config.yaml
n_kv_head: 2
d_mlp: 128
vocab_size: 8192
norm: "layernorm"
positions: "learned"
init_std_qkv: 0.0625
init_std_o: 0.0133
init_std_up: 0.0625
init_std_down: 0.0133
optimizer: "muon"
lr_mult_qkv: 0.7
beta1: 0.95
warmup_steps: 200
steps: 3261
dataset: "wikipedia_en"
Each number is 200 + 20 x the weight over its row's rms, rounded and kept within 0 to 999. Layers, rows and columns count from 0. The size before them is the row's rms in percent of the matrix's.

# down: layer 2 MLP down (transposed), 128x64, rms 0.238, rows 70-127, columns 0-31
# up: layer 2 MLP up, 128x64, rms 0.369, rows 71-127, columns 0-31
down70,091,178,210,195,169,220,207,220,167,244,179,170,152,206,229,199,187,168,196,225,214,204,185,227,202,193,199,222,164,188,199,197,211
up71,119,197,204,175,194,189,184,221,203,199,179,183,208,190,228,210,185,183,195,185,222,188,198,196,246,179,169,199,207,203,207,219,167
down71,129,197,233,172,223,182,194,193,220,225,168,175,222,223,206,199,197,194,206,233,205,171,212,184,203,199,221,198,174,219,200,185,191
up72,099,175,211,208,204,191,210,221,207,182,168,193,225,216,206,212,202,182,176,177,197,215,206,193,191,226,151,242,206,145,200,238,214
down72,094,193,248,239,175,186,204,207,200,176,182,183,222,205,211,203,175,183,187,217,194,242,202,233,192,210,144,168,211,164,203,175,212
up73,120,194,171,181,187,171,185,198,178,211,208,181,242,185,234,184,220,180,184,184,223,190,211,217,183,162,198,199,187,190,209,180,192
down73,107,219,198,238,202,232,179,142,217,191,192,207,205,222,193,186,177,209,220,196,210,163,149,208,233,213,202,184,231,185,200,195,220
up74,100,193,205,171,212,209,158,196,224,159,225,228,202,211,226,213,223,162,207,214,215,208,201,198,198,197,212,221,186,245,184,221,174
down74,093,174,214,189,209,202,238,225,193,200,200,166,232,213,232,205,212,179,209,185,157,202,226,170,214,209,205,187,159,215,199,207,205
up75,076,206,241,214,228,187,176,210,198,207,192,215,212,223,163,191,205,206,196,201,217,231,206,215,214,237,215,157,206,200,238,196,195
down75,085,208,244,192,194,226,194,212,220,195,191,219,189,219,180,164,186,187,196,220,148,187,220,191,175,207,206,193,204,210,257,178,196
up76,113,203,220,206,191,223,184,210,209,182,191,240,207,186,230,181,191,173,203,169,207,193,218,182,192,209,185,194,199,251,194,201,171
down76,102,196,169,161,220,193,193,207,183,188,201,185,208,179,213,165,213,204,222,177,234,199,231,219,203,160,181,196,231,218,197,217,193
up77,101,173,207,200,180,199,208,192,196,217,180,204,196,225,237,211,160,202,177,192,214,226,215,200,192,187,212,243,205,171,199,173,171
down77,090,186,193,192,188,215,183,195,158,201,221,185,203,232,218,205,200,174,213,193,214,225,251,196,205,232,167,227,192,195,171,201,202
up78,105,173,200,227,202,205,183,177,213,202,164,167,226,223,200,193,225,169,205,173,191,198,191,196,207,210,175,188,219,198,210,232,206
down78,105,201,212,176,220,187,175,190,220,195,192,195,225,185,173,206,187,173,193,245,211,197,184,265,214,215,208,170,200,199,214,199,220
up79,118,196,236,179,228,208,215,218,159,214,166,251,211,205,183,192,192,222,188,209,216,185,230,218,220,159,186,207,207,181,183,190,185
down79,119,199,239,170,219,179,177,203,192,205,230,171,198,235,197,189,163,197,214,204,229,217,197,222,223,178,206,176,219,204,233,199,196
up80,103,173,202,185,191,202,220,230,164,171,202,187,181,174,178,171,184,180,199,209,185,197,223,206,189,185,198,216,265,206,203,189,212
down80,092,212,196,214,196,210,226,201,196,169,213,177,187,203,236,201,211,221,225,187,186,172,200,212,197,194,160,213,216,194,187,202,230
up81,118,197,206,183,182,188,217,228,193,195,165,195,244,212,188,199,226,175,190,168,212,202,167,209,166,221,231,199,205,159,204,157,190
down81,107,201,217,175,210,203,229,192,155,243,206,200,223,185,166,221,230,198,190,200,180,222,207,198,196,196,241,216,192,219,169,227,175
up82,135,168,213,224,193,196,257,188,177,203,177,217,216,237,167,214,186,204,156,181,196,203,192,186,182,200,217,219,225,220,207,160,208
down82,138,169,199,200,187,215,221,188,196,170,197,195,246,235,218,225,236,178,198,179,203,233,202,211,212,178,194,209,213,193,200,172,191
up83,090,197,205,203,184,205,194,218,179,253,189,182,168,191,186,180,177,236,194,201,184,219,211,208,220,185,180,204,219,194,187,192,227
down83,082,168,185,212,203,244,213,202,196,229,180,193,193,215,244,210,215,203,217,209,168,187,147,213,209,212,208,171,207,207,190,205,198
up84,092,180,221,221,217,191,212,201,220,199,193,195,176,182,199,185,211,175,183,196,239,176,186,200,227,221,198,205,225,187,212,177,176
down84,100,196,177,186,220,164,214,209,197,172,218,192,226,206,204,190,201,203,219,201,203,219,174,207,172,220,190,200,213,217,205,210,207
up85,090,211,199,175,195,172,212,215,209,167,195,189,152,191,238,203,180,200,166,186,190,235,201,202,214,167,157,187,245,187,206,204,187
down85,100,215,178,191,204,231,193,218,204,176,191,193,168,194,225,230,202,179,216,225,157,200,196,207,183,165,197,205,168,220,213,208,190
up86,112,197,224,217,241,203,208,243,158,214,194,185,190,221,189,249,204,207,210,179,222,209,198,198,189,218,186,187,205,167,178,200,182
down86,119,218,218,235,232,204,204,242,190,208,172,172,217,192,213,181,168,228,198,204,173,177,190,204,188,193,223,171,236,193,167,188,205
up87,104,181,207,172,196,189,196,191,193,171,228,212,199,178,210,190,228,209,228,185,209,189,195,233,202,229,225,214,216,190,186,224,205
down87,109,214,198,194,189,179,230,175,200,225,241,181,209,240,188,156,219,203,230,173,207,176,199,200,216,238,223,211,187,236,200,212,213
up88,135,178,198,187,187,186,234,196,233,193,194,215,189,236,196,229,169,159,195,214,217,194,187,192,207,224,195,210,211,154,198,193,166
down88,130,193,219,221,211,186,210,218,221,212,227,182,189,216,212,215,195,215,192,208,173,212,201,201,197,228,181,147,189,154,192,182,169
up89,093,190,207,178,218,180,225,191,199,211,206,196,207,202,168,212,208,190,246,177,201,231,195,203,200,195,206,203,232,212,190,198,174
down89,097,182,242,214,192,221,175,196,208,199,233,212,199,173,180,193,190,240,218,239,215,199,243,203,193,160,232,159,210,238,207,194,201
up90,126,193,212,171,189,176,220,239,208,197,192,230,195,205,175,210,178,210,180,179,206,191,195,177,197,159,214,190,204,222,196,182,203
down90,145,212,201,197,204,194,224,207,183,211,201,203,206,171,186,201,208,183,197,200,190,239,189,197,208,190,206,158,195,212,189,221,208
up91,121,181,203,177,189,225,197,184,153,226,148,214,200,194,200,177,207,206,194,162,189,231,198,186,198,176,199,216,201,200,184,229,238
down91,115,169,198,218,169,213,177,232,200,201,183,171,156,178,216,200,201,200,234,206,195,225,166,195,207,197,190,200,185,209,224,194,204
up92,093,195,225,226,179,205,188,230,172,177,198,222,197,175,218,185,194,236,190,197,230,209,231,198,176,188,166,225,192,194,173,219,215
down92,119,214,191,213,183,218,226,179,211,210,214,170,225,198,182,189,216,213,201,213,232,234,188,180,200,210,192,219,196,206,169,188,209
up93,097,214,200,224,184,201,178,216,185,208,232,205,164,194,186,209,197,176,188,177,222,204,163,224,207,201,212,165,185,230,169,145,212
down93,100,188,197,156,206,186,205,171,161,192,194,216,220,190,214,200,170,181,210,190,229,187,222,190,189,162,183,216,179,205,227,246,200
up94,071,178,247,208,199,209,193,226,215,207,195,190,169,231,210,194,201,194,191,223,166,144,225,192,206,179,212,164,246,187,193,227,205
down94,064,198,234,188,182,186,198,182,180,210,226,180,193,203,183,196,244,174,211,222,155,186,174,217,191,176,191,187,215,201,170,209,197
up95,066,210,181,209,215,210,170,193,217,182,209,198,174,187,214,220,208,240,154,231,200,189,202,229,213,223,207,171,240,221,197,186,209
down95,055,204,217,225,207,202,232,201,254,242,200,212,182,189,199,165,173,181,226,175,189,201,197,177,190,187,216,180,215,216,225,207,199
up96,106,216,198,188,183,181,189,213,225,144,197,204,200,173,166,190,187,192,199,196,208,216,176,164,224,234,206,206,212,222,219,228,206
down96,103,174,245,234,192,224,213,217,198,214,172,194,180,216,223,205,177,223,188,225,186,151,217,173,203,203,211,199,172,192,202,224,207
up97,100,174,189,222,166,188,196,177,182,206,214,177,221,188,188,220,210,215,163,189,175,196,179,163,201,208,207,213,212,227,175,196,206
down97,110,222,209,194,164,189,200,191,231,182,214,213,163,238,187,200,212,217,171,204,173,216,213,236,198,193,240,192,186,230,235,166,212
up98,103,211,201,213,169,185,189,187,216,177,207,188,225,201,172,203,195,191,198,178,198,260,204,167,212,190,170,211,238,181,212,242,217
down98,110,207,195,206,206,193,220,216,248,193,205,184,182,243,176,172,195,233,219,177,217,216,216,212,195,206,218,192,207,223,162,183,203
up99,108,182,177,200,181,210,204,224,210,196,209,214,181,184,201,183,193,186,215,182,191,246,156,198,241,214,207,182,201,169,179,212,171
down99,102,204,190,219,203,205,211,225,205,258,203,156,181,186,190,183,173,213,202,220,199,202,170,182,215,179,191,225,182,204,176,227,199
up100,077,219,195,194,230,194,191,192,247,192,205,218,188,163,193,232,205,169,192,238,188,175,224,212,210,199,204,173,223,205,160,212,230
down100,077,183,208,199,197,178,230,190,174,172,227,169,209,193,189,200,176,176,225,163,196,219,194,185,199,220,194,207,190,205,211,222,187
up101,083,189,173,172,260,219,200,214,173,214,172,222,193,200,203,213,200,209,189,212,154,176,211,181,223,205,199,203,203,182,224,207,229
down101,083,210,155,201,189,203,207,163,224,216,182,211,164,221,213,185,175,219,190,231,179,196,217,216,166,177,183,235,223,205,213,223,190
up102,057,196,188,247,196,220,199,209,235,225,216,206,165,217,205,173,196,176,182,200,177,197,212,221,214,215,210,175,227,193,212,210,240
down102,061,212,197,227,194,228,190,189,213,202,199,172,177,212,192,175,167,179,243,173,193,193,195,215,162,218,215,201,233,188,233,183,240
up103,076,209,183,197,186,204,170,216,197,216,199,211,191,187,186,173,198,155,215,188,182,199,210,225,261,205,199,195,246,199,208,198,207
down103,085,188,215,176,189,207,195,210,197,217,213,204,237,251,194,207,219,233,198,207,195,198,217,214,183,178,235,181,186,209,186,175,198
up104,075,187,192,212,204,168,213,216,172,234,210,180,173,226,182,187,182,161,197,183,215,240,214,187,209,166,177,209,192,194,208,208,233
down104,075,229,190,231,169,217,178,184,198,188,201,208,207,199,199,232,188,194,217,206,181,177,198,206,214,173,207,215,187,238,206,185,183
up105,086,229,208,176,202,200,187,237,186,182,202,239,188,184,224,213,155,209,181,203,207,235,200,217,183,212,178,180,178,187,210,186,197
down105,095,220,197,211,213,219,187,182,226,190,182,198,191,208,185,191,174,200,188,246,193,170,201,246,164,191,176,223,198,224,232,182,231
up106,118,226,217,219,191,190,190,183,219,198,160,179,233,193,210,207,224,155,153,179,214,191,209,185,176,231,180,220,193,197,218,251,187
down106,126,246,205,222,174,202,231,198,190,223,184,214,215,211,197,220,213,187,169,206,211,198,199,238,172,196,223,176,200,226,187,209,181
up107,121,169,197,195,194,206,237,228,168,215,201,231,234,182,173,183,203,193,212,204,188,198,191,212,203,169,193,206,182,166,203,221,231
down107,094,223,191,195,211,194,216,211,265,172,203,201,202,202,180,222,177,180,205,201,185,185,162,200,206,209,207,180,217,186,200,198,228
up108,083,235,216,214,213,207,173,193,209,200,204,209,237,185,166,222,209,231,168,197,236,212,170,172,226,198,223,190,195,206,190,191,213
down108,079,149,213,201,213,208,183,198,223,210,185,239,197,182,215,191,193,207,217,191,198,182,211,232,195,180,173,210,178,213,197,217,171
up109,090,215,199,169,216,232,163,206,200,179,186,226,184,193,222,199,211,146,214,232,196,180,172,199,155,196,231,213,196,185,184,226,212
down109,089,202,205,213,224,198,189,205,220,202,207,158,219,185,222,198,194,227,193,137,203,220,192,226,198,243,198,172,212,167,215,210,194
up110,120,203,210,182,169,188,193,186,191,197,174,228,184,161,171,219,181,159,209,211,210,220,218,206,168,204,225,222,194,203,169,204,208
down110,108,246,216,165,190,179,200,226,212,218,172,192,197,175,196,165,200,208,213,171,208,229,206,187,224,237,226,170,182,221,222,195,200
up111,098,177,181,217,210,192,194,224,212,186,219,173,206,220,202,177,200,165,166,194,226,189,191,184,234,204,183,183,189,179,177,191,211
down111,102,202,201,205,215,214,203,156,209,201,240,188,191,204,161,204,229,180,179,185,210,186,183,205,193,216,193,211,179,194,223,211,204
up112,096,207,194,184,175,178,187,224,203,199,223,230,197,216,234,218,196,188,210,202,185,143,225,186,191,164,209,209,216,194,191,175,230
down112,096,222,184,232,182,163,207,221,177,183,208,169,169,183,188,175,173,198,205,227,206,206,199,201,167,207,192,187,184,230,221,210,211
up113,125,194,178,158,210,204,242,205,222,220,194,195,168,189,214,228,200,167,201,168,187,186,225,167,206,169,191,208,185,191,241,170,213
down113,123,198,196,224,206,183,224,199,151,233,208,208,197,205,234,159,209,223,199,192,213,179,223,176,164,199,163,197,166,217,201,228,199
up114,080,192,181,184,207,187,225,200,173,203,191,203,224,191,196,178,198,195,214,196,227,208,209,190,195,186,170,219,186,174,168,193,171
down114,081,217,228,214,188,247,173,181,250,201,216,194,170,190,210,176,170,191,186,217,207,182,214,208,203,219,231,183,195,197,232,186,211
up115,065,196,172,205,193,227,212,209,169,174,226,222,145,194,217,182,211,223,182,224,195,225,222,222,202,222,193,191,243,211,194,185,199
down115,066,196,216,188,218,206,157,195,217,162,220,226,191,205,198,200,177,215,189,219,206,181,192,206,226,229,217,191,254,206,219,211,220
up116,090,183,203,211,185,183,181,236,207,194,175,205,214,185,196,184,210,197,186,171,187,194,163,192,218,214,208,206,226,185,216,202,185
down116,096,213,151,198,204,210,230,201,206,201,223,193,213,195,175,175,198,247,207,208,219,185,179,224,198,231,202,203,223,229,199,188,195
up117,102,175,195,203,211,201,164,195,205,182,203,173,203,200,197,206,197,205,198,178,225,224,169,150,224,189,196,219,207,216,210,217,191
down117,107,204,217,212,171,202,210,207,229,221,229,211,178,183,204,168,207,213,193,197,226,216,220,181,194,203,196,180,215,165,232,234,181
up118,118,176,179,222,202,234,177,215,209,231,184,171,186,173,212,203,206,217,201,201,177,214,195,194,226,209,173,161,215,175,184,214,214
down118,119,200,190,203,204,195,207,212,144,212,224,174,181,227,201,192,200,222,211,180,201,210,191,230,222,164,185,172,208,213,184,199,217
up119,117,205,235,194,184,205,168,205,186,211,201,194,175,243,215,234,218,180,177,209,192,201,215,196,187,173,225,191,240,215,176,202,205
down119,118,208,198,185,239,169,199,230,169,209,194,174,212,189,177,222,202,203,206,180,218,191,188,188,188,201,197,207,207,184,188,235,220
up120,102,213,200,215,225,193,230,180,206,196,216,243,216,197,180,196,220,164,216,193,220,224,193,204,245,160,163,233,219,189,207,185,185
down120,103,148,218,208,197,195,248,218,230,193,183,202,211,214,210,175,174,188,183,209,160,194,206,214,211,187,205,168,179,198,220,200,197
up121,090,197,202,208,228,180,176,217,213,235,185,190,177,250,203,233,196,213,199,202,204,164,190,192,236,191,184,225,245,188,188,165,172
down121,092,181,193,230,171,193,225,196,234,187,219,178,190,208,195,168,207,192,212,207,155,204,213,186,226,194,206,235,211,218,191,196,214
up122,111,231,200,232,187,198,187,180,221,191,199,226,211,167,193,190,207,190,184,181,207,204,193,212,178,218,204,180,189,190,219,185,197
down122,094,219,164,214,206,150,167,188,183,233,205,217,187,233,173,206,165,164,229,205,177,201,187,215,196,214,178,208,217,224,175,207,180
up123,114,174,244,178,205,203,186,185,213,195,195,160,215,180,176,240,225,182,193,185,221,196,197,184,198,184,195,202,205,227,198,222,214
down123,098,209,211,266,191,238,206,220,178,176,207,204,193,198,232,236,207,226,187,207,185,202,200,194,176,219,201,196,213,189,177,212,164
up124,099,187,175,195,192,192,182,202,189,178,201,239,210,182,247,226,205,218,206,175,200,195,239,182,192,194,198,202,212,167,192,204,174
down124,103,166,216,179,207,208,210,189,189,204,199,220,198,212,218,202,200,196,182,197,180,170,230,191,187,188,188,211,235,171,226,218,223
up125,100,188,184,203,227,189,209,253,188,216,227,190,216,205,182,226,214,189,197,198,195,184,178,189,209,195,201,209,198,151,197,213,192
down125,113,233,205,192,169,216,192,202,221,190,198,183,191,210,203,220,234,191,204,173,206,182,214,226,181,232,185,198,217,223,231,218,195
up126,106,172,213,155,192,188,199,210,180,188,223,212,206,184,238,171,192,173,198,210,218,188,210,227,217,194,207,220,217,169,230,193,179
down126,128,178,209,189,220,177,179,219,207,153,213,178,197,231,155,178,193,203,224,219,172,209,217,181,255,224,218,223,194,222,200,208,199
up127,122,183,213,184,172,183,226,225,163,199,201,211,237,177,210,164,207,174,189,189,229,224,182,189,197,188,196,214,174,187,223,228,203
down127,093,226,243,176,179,215,201,207,215,219,203,205,173,184,173,200,173,200,214,239,209,165,190,198,233,200,220,220,191,242,215,205,207